Part of a small language model's weights: rotary positions.
Each number is 128 + 32 x the weight over its row's rms, rounded and kept within 0 to 255. Layers, rows and columns count from 0. The size above them is the row's rms in percent of the matrix's.

# layer 4 attention query, 384x384, rms 0.14, rows 0-68, columns 192-239
size [111  98 104 104 101 105 105 103 104 108 110 105 112 106 101 107 106 108 106 105 105 110 112 111 109 110 106 106 107 104 105 108 111 114 108 105 110 108 107 107 103 107 108 106 111 111 109 105 101 105 102 107  99 109  99 104 108 108 106 106 114 113 105 106 101 108 110 112 115]
[[111 177 140 178 105  99 143 128 166  98 108 117 162  99 167 125  86 173 127 101  91  92 153 186 105 151 107 152 118 143 140 154 102 131  90 158 162 139 157  95  95 131 191 106  89 137 169  58]
 [106 104  98 132 203 122  83 114 138 158  78 161 141 122 170 106  61 132 183 130 137  81 153 130 161 140 127 142  81 141 165 134 102  57 130 154  99 128 136 120  59 151 117 111 150 131 125 135]
 [ 94 145 106 154 101 101  79 111  93  95 187 164  98 141  92  92 129 130 130 141 181 147 100 139 158 122 132 123 109 152 109 127 144 163 114 175 168 144 111 153 118 116 101 179 121 140 106 175]
 [ 96 109 132 107 117  80 114 196 180 132 121  97 136 113 162 136 114 105 157  61 122 107 173 120 102 180 125  55 155 197 169 151 159 178 165 126  95 120 156 153  93  52 108 100 109 125 137 166]
 [147  51 131 134 140 113 110 149 157 150 121 184 129 138 133  87 177 119 127  93  79  79 130 143 131 153 137 117 141 134 119 153  94  29 113 136  94 124 151  96  99 126 167  81 148 121 127 110]
 [155 140 131 132 147 107 134 153 110  87 173  87 166 161 137 187  85 124 183 131 170  91 142  79 126 160 112  94  87 106 137 128 182 103 159  95  82  89 133 195 146  87 144 134  69 102 125 156]
 [ 90  92 158  80  65 117 139 144 116 109 166 152 115 132  59 153 160  99  90 136  75 125 144 178 143 116 101 135 146  78 117 110 120 138  83 134 138 184 126 122  82 100  94 128 120 102  76 185]
 [ 90 124 143 140  99 121 130 125  97 129 117 149 148 125  64 141 115 158 142  63 142 116 134 140 115 120 112 121 105  30  83 162 115 152 180  64  65 157  96 153 179  86  77 108  99 168 163 137]
 [137 157 125 185 133 146 104 107 100  74  80 148 130 162 118 122 111  68 118 118 182  89 112  83 134 155 156  49  93  91 128 166  74 161 146 147  82 104 115 159  86 199 128 155 138 142 155 106]
 [106 136 162  94 108 195 128 145 133  97 113  92 137 152 145 181 124  82 160  37 166 169 142 135 154 155 119 164  70 124 112 179 157 120 111 100 112 176 137 104 134 176  79 160 151 129 127  74]
 [102  86 158 131 123 115 168 139 152 129  91 159 149 127  94 112 101  93 186 148 128 143  83 155 147  83 170 118 132 234 180 125  85 202 149 148 103 168 103 147 111 139 151  86 163 159 213  73]
 [135 125  79  86 102 100  78 127 178 131  69 198 131 138 128  56 131 110 157 140 174 135 147  83 134 153  94 168 110  99 146 200  99 108 121 157 113 143 123 131 174 162 102 142 136 142 134  81]
 [134 140 181 117 170 108 150  94 119  97 160 153 136 135 146 174 140 147 146 147 184 109 138 139  88  92 141 177 129 115  96 177 149 179 169 176 209 154  65 103 141 129 101 134 137  95 149 124]
 [ 79  97 155 117 101 105 135 142  50  99 101  83 104 133  81  87 109 181 121  98  90  84 131 133  98  71 204  93 113 105 108 136  99  64 165 154 115 131 126 120 125 124 164 139 141 147 130 136]
 [115 169 154 150 109 150 133 105 159 169 134 174 195  93 124 104 105  77 144 134 138 111 174 107 147  70 135 170  82 157 147 149 122  71 128 115 166 101 132 189 113 107 108 140 154  93 168 132]
 [149 179  83  92  95 104 126 149  66 139 170 100 138  82 138  85 135 104 137 160 149 124 152 111 168 159 128 131 105 121 116 125 187 131 151 126  95 171 103 157 165 181  87 160 140  88 227 102]
 [113 164 101  40 129 136 101 134 120 112 125 105 171  50  87 138 143 119 126 144 125 177 117 154 164 104 130 125 155  84 150  56 144 154 138 133  96 179 159 143 127 103  97 184 126 122 156  75]
 [ 96 160 147 119 100 226 159  79 182  86  77 184 103  63 129 140 120  97 125 124 111 115 170 109 193 106  95 158 166 174 103 143  75 107 149  90  88 127 164 115 134  79  93 164  80 144 145 175]
 [146 169 171 120 141 192 153 123 136 144 104 121  89 131 105 113 122  83 102  81 110 110 156 118 115 111 111 136 118 199 114 126 138  56 151 133 148 105 156  75 137 168 114 106 132 142 102 121]
 [111  94 113  84 118 116 146 122 139 131 136 124  87 146 153 120  92 139 174  99 149 176 112 103 134 126 142  98  98 143  55  82 117 203  98 108 171 119  83 158 160  76 189 183 161  90 104 169]
 [148 133 124 143  94 125 144 113 114 126  92 135 122  94 161  97 158  92 140  50 105 123 119 111 136 118 130 153 144  88 161 121 118 131 109 154  40  96 125 116  75 103  83 103  70 105 131 144]
 [117 125 116 153 162 137  62  70 121 106 173 101 120 149 164 153 131 143  91 119  88  92 129 123 159  85  89 162 109 186 156 182 120 151 100 186 141  81 135 109 110 122 101  62 102 107  78 125]
 [121 178 168 151 133 154 148  97 137 154 108 145  94 161 164 122 110 103 140  91  96 109 160 104 138 144 133  98 137 109  85 156 143  81  78  87  86 192 195 119 130 158 135 114 153 104 156 124]
 [ 96  97 171 162 135  97 151 157 160 142 125 149 167 119 157 146  93 147 165 143  69 136 112 144  67  84 151  65 148  69 148 134 128  90 176 149 133  97 179 141 186 153 182 188 152 160 160 163]
 [147 147 168 160 122 174 111 100 106 145  55 149 160 108 125 141 119 125 125  78 181 155 131 104 192 147 186 127 121 153 148 177 165 176  88 162 136 136 123 145 167 115 104  97 119  69 145 145]
 [ 97  91 150 136 155 114  52 136  85  87 147 110 161  60 158 130 130 178  98  68 129 139 119 191 126 183 115 190  84 111 155 147 129 144 118 192 122 143 109  96 111 182 104  98 145 101 161 113]
 [126  83 107 120  81  99 156 180 116 143 130 132 157  96 162 120 116 147 150 141 121 155  54 106 145  98 127 112 110 150 200 142 170 138 165 156  89 123 174 115 109 122 118 133 160 127 115 128]
 [114 156 184 141 193 163 171 155  92  90 152 130 171  62 147 110 185 185 140  77 109 197 123  85 232 134 131 107  73 156 149  96 124 186 161 147 118 180 144 111 153  90 106 112 139 152 125 157]
 [ 98 108 164 130 160  76 141 102  84 146 136 170 141 151 131 162 140 111 133 116 146 151 158 157  66 103 114 121  90  93  91  94 102  83 144 139 201  93 149 187 100 143 202 127 124 163 119 128]
 [156 212 148 134 136 124 154 153 118 163 104 175 116 175 130 156 113 126 144 108 152 128 112 152 122 101 125 127 139 133 110 132 116 190  86 115  81 158 102 150 130 126 133  87  83 135  67 147]
 [152 132  60 138 211 151 144 160 102 154 123 140 125 124 193 118 133 148 133 152 103  80  85 182  98 190 116 168 104 152 105  98 123 105 149 121 153 174 136 168 125 155 158 130  97 105 143 142]
 [143 123 118 113 104  99 105 133 153 104 140 174  84 113 139 108 142 107  59 110 123  63 134 186 170 138  66 114 163 131 161 121  95 110 160 146 151 142 184  93  77 146  95 121 173 183  85 153]
 [135 118 167  84 141 139 174 164 121 187  91 170 137 163  66 135 154  97 172 110 119 169 123 102 117 154 119 152 133 148  96 164 110  98 158 161 132  90 161 127 140 142 107 136  90 112 109  92]
 [120 175 134 158 148  56  98  48 159  91 100 128  91 136 128 127  80 126 162  64 121  87 103 142 115  93 132  79 130 148  88 207  97 100  66 140 104 158  80 160 150 141 141  71  92 194 151 156]
 [154 159 120 106 151 131 127 123 174 132 116 163 103 117 107  99 144 205 150 173  84 137  91 108  53 120 178 111 115  81 134 166 126 126 180 123 192 129 128 125 130 107 135 126 190 142 158 139]
 [140 118 105 144  87 181 109 142  85 131 128 163  47 184 115 101 148 136 185 138  94 213 181 113 181 152 163 145 128 145 156 148 137 100 131 102 115 103 140 124 109 106 153 148  91 116 128  94]
 [130  82 163 103 160 129  99 104 147 121  98 146 135 125  74 154 136 128 167 138 156 122  69 154 168 140 154  81 164 188 139 161 141  91 117 133 136 123 114 131 144 160 173 168 172 118 186 128]
 [149  77 153 129 107 192  92 113 171 142  72  72  72  83  87 125 136 132 116 112 139 159 174  97 138 109  93 104 146  84  69 187 124 138 119 186 105  71 143 105 155  96 167 114 133 160 105 105]
 [112 113 149 186 129  65 159 142 136  45 130 112 182 139 174 100 161 165 152  66 138 154 157  73  92 125 111 211 110  94 105 126 116 139 128  89 149 117  81 110 155  91 146  65  81 162 142  99]
 [141 130 179 114  98 147 123 130 152 178 110 199 140 109 168 132 120  35 133 141 142  72 116 146 141  75 136 149 169  94 106  99 100  99  67 131 152 181 158 100 154  98  73 164  85 100 155 209]
 [180  94 128 140 103 131 132  94 134 108 155 146 110 132 125 139 153 122 104 144  86 132 209 160  97 148 121 217 141 103  67 111 165 133 151 111  97 130  79 115 121 148  80 113 138 111 112 177]
 [145 139 155 104 147  98 147 105  68 106 144 148 106 168 139  84  97 132 111 123 122 142 131 122 172 150 110 140  95  91 165  89 103 122 130 163 129 150 161 165 136 116 120 193 148 121 167 106]
 [114  80 153 111 126 166 131 129 154 134 117  85 140 121 129 135  80 129  82 142 164 144  87 125 113 103 181 211 116 162  87 140  95 146 106  99  95 161  84 128 133 132 131 152 132 171 166 127]
 [108 137 113 176  91  91 124 115 140 154 113 148  91 140  95 126 131  85 126  98 146 150 227 111 109  82 149  89  92 112 161 134 172 155 132 136  94  72 100 147  57  85 141  76 142 128 162 195]
 [151 120 140 136 192 126 111 150 156 117  83 131 125 121  70 151 133 103 146 173 168  97  87 129  88 162 100 114 124 159 148  67 129  89 156 103 108 113 127 156  71 162 138 220 113 116 189 104]
 [159 180 102 129 171 122 137  88  92 148  80 165 149  63  94 133 181 150 137 124 142 171  91 112 175 130  84 115  55 123 199 170  10 164 103  79 168  87 133 110 100 210 113 110 152 117  89 105]
 [164  93 116 133 116  54 103 117 116 142 167  87 153 125 173 113  62 186 116  98 114 113 113 155 172 161 120 151 147 124 166 139 116 119 102 115 185 145 164 172 127 113 153 150 111 148  86 109]
 [145 202  93 129 151 108  97 137 109 117 149 132 179 126 188 175 123 146 119 160 113 130 114 126 144 151 178  91 149 116 167 129 162 142 102 122 134 182 123 118 134 152 143 115 144 144 139 188]
 [ 82 182  69  77 139 130 117  96 116 155 131 161 124  94  93  87 123  72 130 110  73  92 130 141  93  91  98 125 129 174 109 139 145 149 111 129 173 105 119 154 183 114 123 105  86 125 123 135]
 [ 89 121 150 146 153 174 145 113 133 143  89 105 122 135  95 148 170 137  88 144  94 106 131 138 107 144 106 120 112 123 124 110 140 158 108 112 136 155 162 133  95 156 180 116 112 109 124  67]
 [100 154 216 133 124 152 103 153 129 119 117 137 150 151  99 172  57 120  65  88 132 107 108 133 118 128 152 177 122 114 169 165  71  92 141 137  96 147 126 165 130 232 116 123 138  75 156 133]
 [158  59 152 138 115 141 108  98 144 139 127  77 150 114 135 116 160 134 148 149  87 126 129 113  88 112 102 161 134 150 133 151 114 105 143  85 132 137  90 126 112 103  85 107 126 145 123 112]
 [155 102 110 169 136 106 154 155 134  90 101 114 146 113 131  77 172 185 143 153 171 151 140 118 110 138  90 121 112 153 161  99 143  79  72  84 135 167 133 150 131 121 198 145 180 145 135 169]
 [125 105 113 109 177 181 161  30  92 143  91 159 197 135 136 129 144 126 152 161 156 128 163 105 120 139 143 155 106 138 174 157 132 104  91 145 137 114  90 130  89 136 126 136 154 115  97  97]
 [133 122 166 128 135  94 100 155 196 145 102 108 137  93 189 123 177  88 136 136 131 115 153 111  90 137 102 141  91  91 192 139 150 110 118 121 169 139 126 118 146  91  93 105 165 204  64 142]
 [ 91 188 113 171  97 136 142  81  99 140 179 153 133 123  74 178  80 137 196 129 117 140 121  98 146 147  91 130  77 122 150  80  74 177 153 127 112 127 157  55 138 108 123 170 185 221  56 159]
 [105 116  99 190  54 105 136 147 153 192  74 137 153 105 132 109  88 132 128 160  57 127 179 112 111 173 106 128 120  92 176 160 120 122 134  60 115 160 136 116  79 172  81 129 150 135  94 120]
 [142 171  58 109 182 101  81 111 142  93 146  93 143 107 117  51 122 192 117 151 174 150 166  98 119 171 156 153 136 145 158 124 126  98 103 142  96 115 129 133  92 114 107 154 156 151 151  79]
 [156 156 164  68 134 114 178  77 105  90 114 143 129 107  90 174  88 145 124  93 133 158 189  94 120 149 125 110 115 120 105 125 151 142 148 151  81 185 147 175 161 161 121 152 124  91 151 138]
 [117 123  47  85 168 177 116 147 184 120 170  84 122 103  53 182  97 134  68  67 113 106  65 146 133 122 121 136 125 217 152 131 162 135 119 113 118 122 125  78 124 138 101 113  88 170 145  96]
 [143 110 120 115 152  95  91 162  93 134 138 159 101 133  96 134 113  86 169 160 149 126 126 115 116 127 127 143 134  83  90  99 147 105 172 164 118 106 138 133 122 118 146 105 129 158 102 156]
 [153 128 116 110 133 132 185 151 131  98 135 105 114  96  87 140 129  83 121 206 200 132  73 146 129 165 118 147 123 132 146 147 152 145 104 167 162 156 143 107 146 138  91 149 145 112 142 121]
 [146 123 124  91  86 160  99 101 169 136  93 117 100 184 164 159 154 124 154 138 134  96 126 144 154  63 125 140 144 113 107 162 104 230 149 161 109  96 129 127 135  86 107 201 116 142 158 126]
 [126 135 125 121  87 113 117 110 104  97 169 134 159 142 108 158 166 106  87 123 134 118 155 185 121  84 136 152 158 155 133  76 153 137 132 154 101 111 157 121 141 102 125 107 124  94 125 126]
 [ 95 144 147 112 167 113 145 117 130  86 170  94 126 154 150 147 123 216 117 114 137 122 163  90 167 136 140 140 109  96 146 124 169 182 137 110 104  60 120 111 148 125 147 156 170  95 147 105]
 [115 187 153 148 145 187 119 107 157 143 170 140 127 137 146 111 127 149 132 125 195  93 100 127 154 184 105  57 115 142 134  95 140 134 177 115 113 152 103 147 129 123  94 108 144 103 167  69]
 [ 65 150  92 122 142 139 148 113 184 140 104 166 196  88 145 137 177 146  82 145  45  80 133 148 109  98  93  75 136 124 182  56 141 180 138 115 133  89  86 123 108 120 141 100 123 150 124  93]
 [146 106 141 121  79 170  85 157 132 117 130 136 138 151  81 115  89 105  64 147  77 119  89  63 193 127 150 142 125 112  66 168 120  94 161 161  99  87 195 116 164  94 130 162 168 115  83  63]
 [120 110 137 138 131 175 145 123 205 171 159 149 137  93 123 145 123 177 111 105  84 137 174 105 110  90 134 145 165 158 123 157 143 115 117 129 143 134 156 139 134 134 152 139  65  77 210  96]]
# layer 4 attention key, 384x384, rms 0.14, rows 0-68, columns 192-239
size [ 99 103 107 108 100 106 111 100 102 107 104 106 104 109 111 105 109 106 108 109 110 109 111 113 106 114 102 102 107 101 106 110 116 112 111 103 108 111 105 104 104 106 103 106 108 109 106 103 109  99 105 103  98 112 105 107 110 113 105 112 118 103 104 107 107 113 111 106 108]
[[117 172  88 113 122 174 136 176 139 157 158 124 138 167 105 153 110 127  70  57 167  94  85 155 170 117 119 137 205 116 166 151 115 113 182 126 112 123 177 124 125 140 116 140 101 154 155 154]
 [100  94 127 160  46 134  99 144 108 130 101 108 118 126 109 105 102 115 152 179 116 157  59 144 145  70 108 127 167  98  95 143 120 116 132  90  91 135  77  90 140 115 103 171 116 153  98  99]
 [123  87 144 147 128 185 151 137 213 159  95 121 100  95 158 158 129 164 180 147  93 156 154  87  82 133 177 164  99 106 149 110 107 141  67 189 140 120 160 139 106 145 152 111 114 108 127 158]
 [107 161 161  74 191 103 178 134 127 162 103 181 172  95 132 160 143 146  66 163 175 133 143 121 160 159  41 115 118  74 138 133 144 172 112 125 129 167 114 141 126 154 108 103 135 194 125 166]
 [150  61 120 133 137 130 110 118 151 156 105 134 157 104 136  80 181 112 137 125 138 167 125 125 159 111 112  47  72 145  59 106 144  81 133 136 124  59 157 131 151 154 123  97  79  72 129 117]
 [141 134 110 188 164 153 152 138  92 158 176 106 152 157 106 107 138 165 115 101  81 139  42 130  89 121 143 129 162  64 123 128 151 129 150 121 136 179 113 139 164 138  60  73 129 154 124 117]
 [127 161 134  89 162 121 147 129 131 114  86 151 116 125 138 215 152 181  91 118  90 126  76 142  81  97 123  88 158 150 105 130 118 164  76 137 151 121  90 171  87 155 154 107 177 148 124 100]
 [148 113 126 122 173 138 155  92 143 159  54 158 127  93 136 113 107  93 109 139 144  91 100 130 109  97 176 149 129 151  89 158 182 117  99 114 146 133  61 147 160 132 158  86 136 155 184 136]
 [175 145 143 125 208  95 130 146 164 146 137 131 141 148 142  97 138 119 113 165 126 115 103 176 116 138  88 172 112 113 151 112  72 132 145 104 116  88 152 103 146 118 101 152 120 156 154 146]
 [122 121 137 129 165 149 135 143 133 138  56 175 128 143 163  62  79 178 121 111 141 211 118  86  69 127 144 132 120 156  92 102 147  84 162  99 146 125 202 171 164 101 113 107 114 177  75 123]
 [ 91  50 125 118 152 143 104 132 179 182  84 121 160 128 137 138 126 109 168 164 162 126  64 127 145 119  84 143 132  89 126  97 169  98 148 136 125 146  80 169  72 107  62 125 140  93 111 142]
 [134 126 154 138 164 140 172 119 155  92 129 111 101 163 108 190 154 156 126 159 136  80 150 106 127 171 156 144 144 118 135 179 126 189 119 171 175 162 134 108 155 134 141 156  94 144 143 142]
 [105 183 168  96  97 156 133 148 177 127 145 116 156  99  74 183 125 180  82 116  85 122 138 148  92 103 154 140 141 159 195 104 173 117  87 170 161 121 119 129 157 146 148 151  94 106 195  70]
 [158 127 125 121  97 101  74 173 108 104 149 123 164 128 137 126 142  86 184 130  73 157 166  88 123 138 149 108 142  86 103 138 153 144 173  99  97 191  82 172 158 104  86 172 105 118 117 168]
 [134 111  93 167 123  91 105 109  78 119 150 166 169 161  83 144 210  93 129 178 119 110  80  43 134  93  94 117 134 175 108 124 122 142  95 107 118  99  94 131  87 162  77 132 128 128 122  38]
 [162 105 137 154 129 131 127 137  76 108 106 182 161 145 162 132 140 101 123 160 180 107 126  60 162 141 133 121 145  82 169 149 130 200 140 188 112  19 122 137 192 107 194 126 111 105 147 130]
 [119 130 175 114 120 139 157  98 130 169 151 120 115 115 134  88 126  83 105 135 128 164 110 144  79 113 110 173 141 140  79 173 199 138 131 148 131 146 122 106 112  92 134 153 127 177 122 156]
 [162 131 172 140 129 186 103 114  91  95 108 125 145 169 128 153 150 115 128 126 120 123 107 156 172 126 134 101  77 134 197 123 129 113 135 135 141 130 153 177 159  59 159 131 141 193 147  91]
 [142 149 121 110  61  75 155 138 165 107 127  92  56 180 136 159 158 108 150 136 188 152  93 116 117 101 155 158 108 134 105 171 163  67 137 116 112 129 124  94 138  91 126 107 171  94 131 104]
 [144 133 174  94 164 148 142 157 166 131 162 161 146 113 121 162  95  77 123 115 111 187 149 110 170 107 113 110 133  79  84 128  45 124  60 130 191 172 140 124 129 124 114 166  99 171 180 136]
 [123 136 149 140 123 136 151 149  68  98  76 178 109 189 125 106 139 105 147 139 170 117  55  76 129 156 160 116  94 155 114 126 144 159  80 137  93 146 109 125 188 110 118 143 123  94 111 158]
 [162 181 142 127  93 174 123 177 105 152 128 119 160 144 108  99  51 152 182 130 191 136 141 196 121  86 124  99 146 122 165 166 144 188 119 150  98  96 165 155 175 163 179 175  86 135 102  87]
 [ 92 130  80 200 153 116 153 140  84  43 109 133 104 145 122 119  70  76 158 222 108 108 112 132 109 163 130 146 137 126 147 173 155 149 145  84 120 168 190 125 109 141 107 154 148 129 144 105]
 [ 79 126  77 122 125  70 117 201 100  99 150 115 140 154 162  97 137  48 126 219 162 119 157 179 123 153  87 145 126 117 142 159 122 143 136 106 124 101 135  94  76  58 126 103 194 183 162  98]
 [ 91 154 113 140 137 147 198 147 163 119 131 106  86 125 137 123 170 132 127 177 119  84 129 151  96 150  38 116 203 124 156 106 121 135 115  54 143 150 146 179 137 129 131  85 102 142 170 152]
 [138 154 113  28 178 103 114 162  84 115  66 164  91 138 111 145 107 165 143 164 143 156  96 156 148 110  96 162 115 149 145 119 133 151 106  93 191 195 125 113 174 154 101 107  81  96 148 136]
 [131 162  82 169  85  92 122 120  93  64 131 122 153 127 134  57 114 125 123 147 125 123 130 165 134 148 116 141 123 111 148 100 103  97 145 149  92 111 135 121  73 140 117 137 123 122 146 131]
 [137  84  93 135 137 149 167 148 142 165  83 134  89  72 143 145 127 157 107 103 161 139 106 100  87 140 147 151 164 131 125  60 168 125 119  94 149  70 122  74 190 110 174 141 173 105 105 109]
 [130 129 171 167 111 176 131 140 110  86 151 149 125 163 129 161 162 189 140  98 142 184  81  86 135 103  76 177 125 128  77 119 121 119 113 111 163 165 202  57 120 142 143  81 140 150 177 171]
 [ 85  99 159 208 175  86 107 107 165 112 177 120 147 118 117 139 138 143  61  97  96 134 108 128 167 150 156 143  96 150 158 166 105 111 153 177  64 165 138  59 161 133  73 142 113 110 136 176]
 [163 159  89  81  77 168 113 166  78 147 127 102  78 152 117 115 160 173 131  81 195  49 190 144 155 102  75 168 105 146 132 207 215 123 183 132 144  91 136 127 133 137 100 146 104 145 127 136]
 [123 159 140  99 118 168 152 130 164 100 138 118 128  71 162 138 133 171 130 144 128  79 144 152 159 181 161  89 179  96 151 131 174 115  68 118 132 112 101 153 171 150 126 102 119 153 176 121]
 [104  74 121 170  77 144 161 119 110  89 132 102  99 155 181 153 168 164 137 135  92 116 180 155 101  64 131 125 122 183 134 115 141  77 105 111  92 141  95 112  88 212 161 140 172 131 178 113]
 [103 144  69 124 114 147 102 157  91 126  83 138 117 150 172 169 118 139 179 178 170 116 123 136 137 142 127 114 102 128 134 153 151 147 151 170 158 111 126  99 164  86 165 123 111 123 135 113]
 [ 51 151 152 113 105 109 113 167 148  71 122  23 153 148  93 146 121 112 160 187  85 122 109 121 129 138  93  81 115 140 162 115  96 124 137 142 136 147 111  87 129 186 126  44 127 147 154 111]
 [154  63 153 169 130 101 137  58  96  75 128 122 170  97 195  56 157 164  71 184 103 124 134 109 105 104 121 140 117 146 162 153  94 114 139 127  97 117 120 108  73 132 142  67 110 182 156 102]
 [112 122 117 127 146 142 176 106  94 201  80 115 134 111  98 110  99 159 139 226 118 117 154 164  95 123 157 128 109 200 153 103  84 105 112 159 143 132 116 147 172  70 146  93 138 125 114 126]
 [155 208 143 100 146 146  89 161 158  88 141 142  57 222 111 177  75 140 131 138 168 163 139  20 130 126 126 121 105 127 128 108 151 184 161  72 113 167 143 142 123 101 120 137 107 161 149 119]
 [ 59 126 166 142 132 125 117 115 131 119 148 121 141 118  92 136 154 124 160 130 100 105 141 129 114 129 139  91 122 103  89  77 193 161  97 115 161 175 122 120 109 177 148  94 111 127  69 112]
 [116 109 141 104 113  93 165 108 100  99  68 162  90 166 150 124 105 146 137 141 112 115 140 146 184 122 135 158 189 114 100 165 135 110 163  92 131 161 121 151 130 145 242 131 129 164 151 105]
 [ 97 160  73  90 136 164 123 123  71 120 103 167 148 104  87 100 150 164  77 118 136 148 114 126  90  95 156  92 169 105 165 108 105 101 138 123 178  95 127 132 126 129 120 122 118 133 208 153]
 [145 100 186  60 103  83 130 141 155 149 146 104 155 174 153 105  92 160  61 104  82 101 120 124  69 188 104  82 104 111 160 109 110 116  88 137  91 100 182  91 116 169 113 157 133 131  99 136]
 [ 71 159 193 137 184 124 111 143 185 128 138 121 141  88  98 123  31  99 158  80  98  84 134 126 111 151 159 104  95 105 163 147  94 119  83 153 124 110  85 109 163 110 124 203 179 145 145 166]
 [197 141  90 101 133 166 126 112 117 147 118 126 109 148 206 151 119  80 167 123 165 113  84 102  49 137 109  78  98 138 147  95 127 168 164 114 110 145 151 123 118 105 125 134  97 165 177 137]
 [ 55 134 159 141 128  75 140 105 113 148  94 125 124  80 103 108 145 121  92 146 112 177 142 152 144 127 105 153 164 100 151  46 127 142 116 183 143 104 152 180 118 173 176 141 133 146 122 138]
 [117 173 121 188 103 145  85 127 136 110 159 102 179 136 138 144 190 133 106 130 130 107 194  90 105 117 118 151 162 130 173 107 122 172 169 124  90 134 183 110 171 144 131 157 129 113 103 145]
 [169 100 186 124  96 122  97 108  81 118 115 123  94 133  62 174 119 148 102 111 109 148 100 137 145 118 134 150 144 117  83 107 174 109  85  79 116 177  94 149 171  71 151 165 130 184 139 149]
 [171 176 123 107  92 112 111 152 131  85 192 123  90 148 140 180 143 135 150 120  47 120 162 164 123 163 100 130  69 136 152 158 116 138 104 114 146 187 130  85 113  75  86 141 102 132 114 171]
 [ 79 134 118 178  71 153  99 137 126 104 136  91  98 155 130 152 155 104 137 151 145 151  90 144  99 171 183 126 141 113 110 187 147 125 106 160 136 103 117 175 122 112 134 154 109 154 106 121]
 [101 110 124 110 176 105 148  94 129 157 157 157  89 141 184  71  99  56 160 118 160 133 119 151 189 165 184 169 104  79 182  54 131 114 141 187 101 104 173  64 115 149 158 112 104 128  99 211]
 [159 164  90  68 144  95 190  96  91 105 129 160 142 183  85  93 116 100 159 124  93 162  89 143 156 129 114 125  82 166  85 108  77 123  94 122 202  72 162 131 107  82 147 196  89  86 154 105]
 [131 162 147 122 107 134  85 148  76 106  67 140 117  63 147 152  43 175 106 131 139 141  98 135 150 104 106 113 171 103 140 117 156 118 162 104 110  92 113 118 134 109 148  59 154 142  81 153]
 [106  82 152 162 145  68 217 104 112 120 156  87  47 101 146 115 118 134  67 113 114 137 145 134 205 141 128 122 131  88 123 133 140 162 101 133 136  72 148  81 129 133  77  81 130 114 112 133]
 [151 140 166 177  87 160 126 116 129 154 160 138 145 146 162 141 163  82 106 135  92 158 185 126 123 124 122 166 139  74 193  99 113 115 145 144  86 155 134  71 142 139 172  85 163 116 103 151]
 [127  81 120 142 174 161 137 108 115 147  88 173  92 114 143 108 112 228 177 163  96 145 198 125 110 144 121 152 158 128  88 118 191 114  97 141 111 139 138 138 177 124 136  91 140  89 134 169]
 [125 139 125 156 136 130 157 114 114 113 137 162 114 149 134 176 132 115 134 109  68 132 136 183  87 154 162 116 209 103 143 120 100  85 100 155  99  93 133  97 150 150 145 137 121 146 149 103]
 [198 122 118 140 119 158  67  91  90 166 105 163 121 112 111 143 168 133 218  97 156  90 122 143 112 105  60  88 122 114 109 100  91 140 159 132 146 103  68 131 138 119 152 110 117  99 126 125]
 [112 141 133 142 137 113 190 124  99 137 123 104 100  86 124  76 136 148 167 127 133 122  73 150 162 105 127 190 155 124  45 176 139 101 143 148 138 224 141  80 166 171  96 151 121 126 150 125]
 [161 158  95 144 184 196 166  43 129 126  63 108 114 129 123  80 113  67 125 143 157  87 146  96  81 119 163  78 140 142 183 171 146 180 137 187 158 125  72 155  71 117 185 149 108 142 131 122]
 [198 157 144 180 132  75 138 146 142 179 121 102 129 157 162 156 129 100 145  58 115 128  95 111 177  89 131 147  86 134  92 165 102 140 121  81 128  90 121 148 139  90 136 126  91 121  60 174]
 [109 107 125 116 163 149 151  65  74 109 139 150 126  93 138 144 140 169 134  79  64 166 129  49 128 108 184 120 126  97 111  50 214 110 105 139 118  90 198  68 124 155 111  90  74 160  70 125]
 [156 132 109 125  94 135  91 110 152 133 168 118 118 152  27 137 166 171 157  77 167  84 133 110 177 131 194  92 148 165 151 168 122  86 111 170 158 110  91 119 102 118 128 147 126  83 125 105]
 [102 134 129 188  62 137 139 126 107 108 132  88 148 184 176  61 147  77 144 132 103 127 138 155 120  47 125 141 111 128 169 102 100 153 124 172 119 132 167 114 134 102 110 113 138 178 123 141]
 [154 120  82 107 102 125 111 141 135 108 171 126 128 139 117 163 118 102 128 115  56 140  61 150 177  72 109  91 119 169 135 142  93 125  48 176  69 152 139 180  88 170 128  86 172 167 137 118]
 [142 132 145 137 184 123 169 194  72 138 132 122 153 177 174 123 125 125 126 185  80 206 187  92 135 166 112 156 158 108 128  99 135 115 104 185 156  51 142  68  93 142 122 167  91  96 113 153]
 [148 153 200 151 121 109 111 147  65 168 113 138 101 149 175 160 129 126 166 152 127 137 101 130 140 117 125  68 128 131 156  85 157 169 112 157 138 160 164 149  98 130 144  88 109  84 137 117]
 [132 164  90  87 104 161 123 120 126 184 117 155 140 198  89  92  99 145 152 156 127  82 143 176 137 133 124 139 149 159 105 126 152 192 121 147 116 135  84  90 181 141 116 185 118 107 118 146]
 [191  86 178 141 197 102  70  68 157 147  90 158 130  60 169  71 124  66 121 136  98 150 213 174 107 104  77 191 141 111  98 158 124 100 136 117 110 133 126 177 174 104 127 104  88 165 130 114]
 [110  91 104  93  97 142 123 175 139  79 132 153 145 189 126 108 118 131 118 136 144 115 118 136 142  72 110  77 133  97 136  85 144 163  97 136 151 144 107 153 130 175 157 185 183 124  65 125]]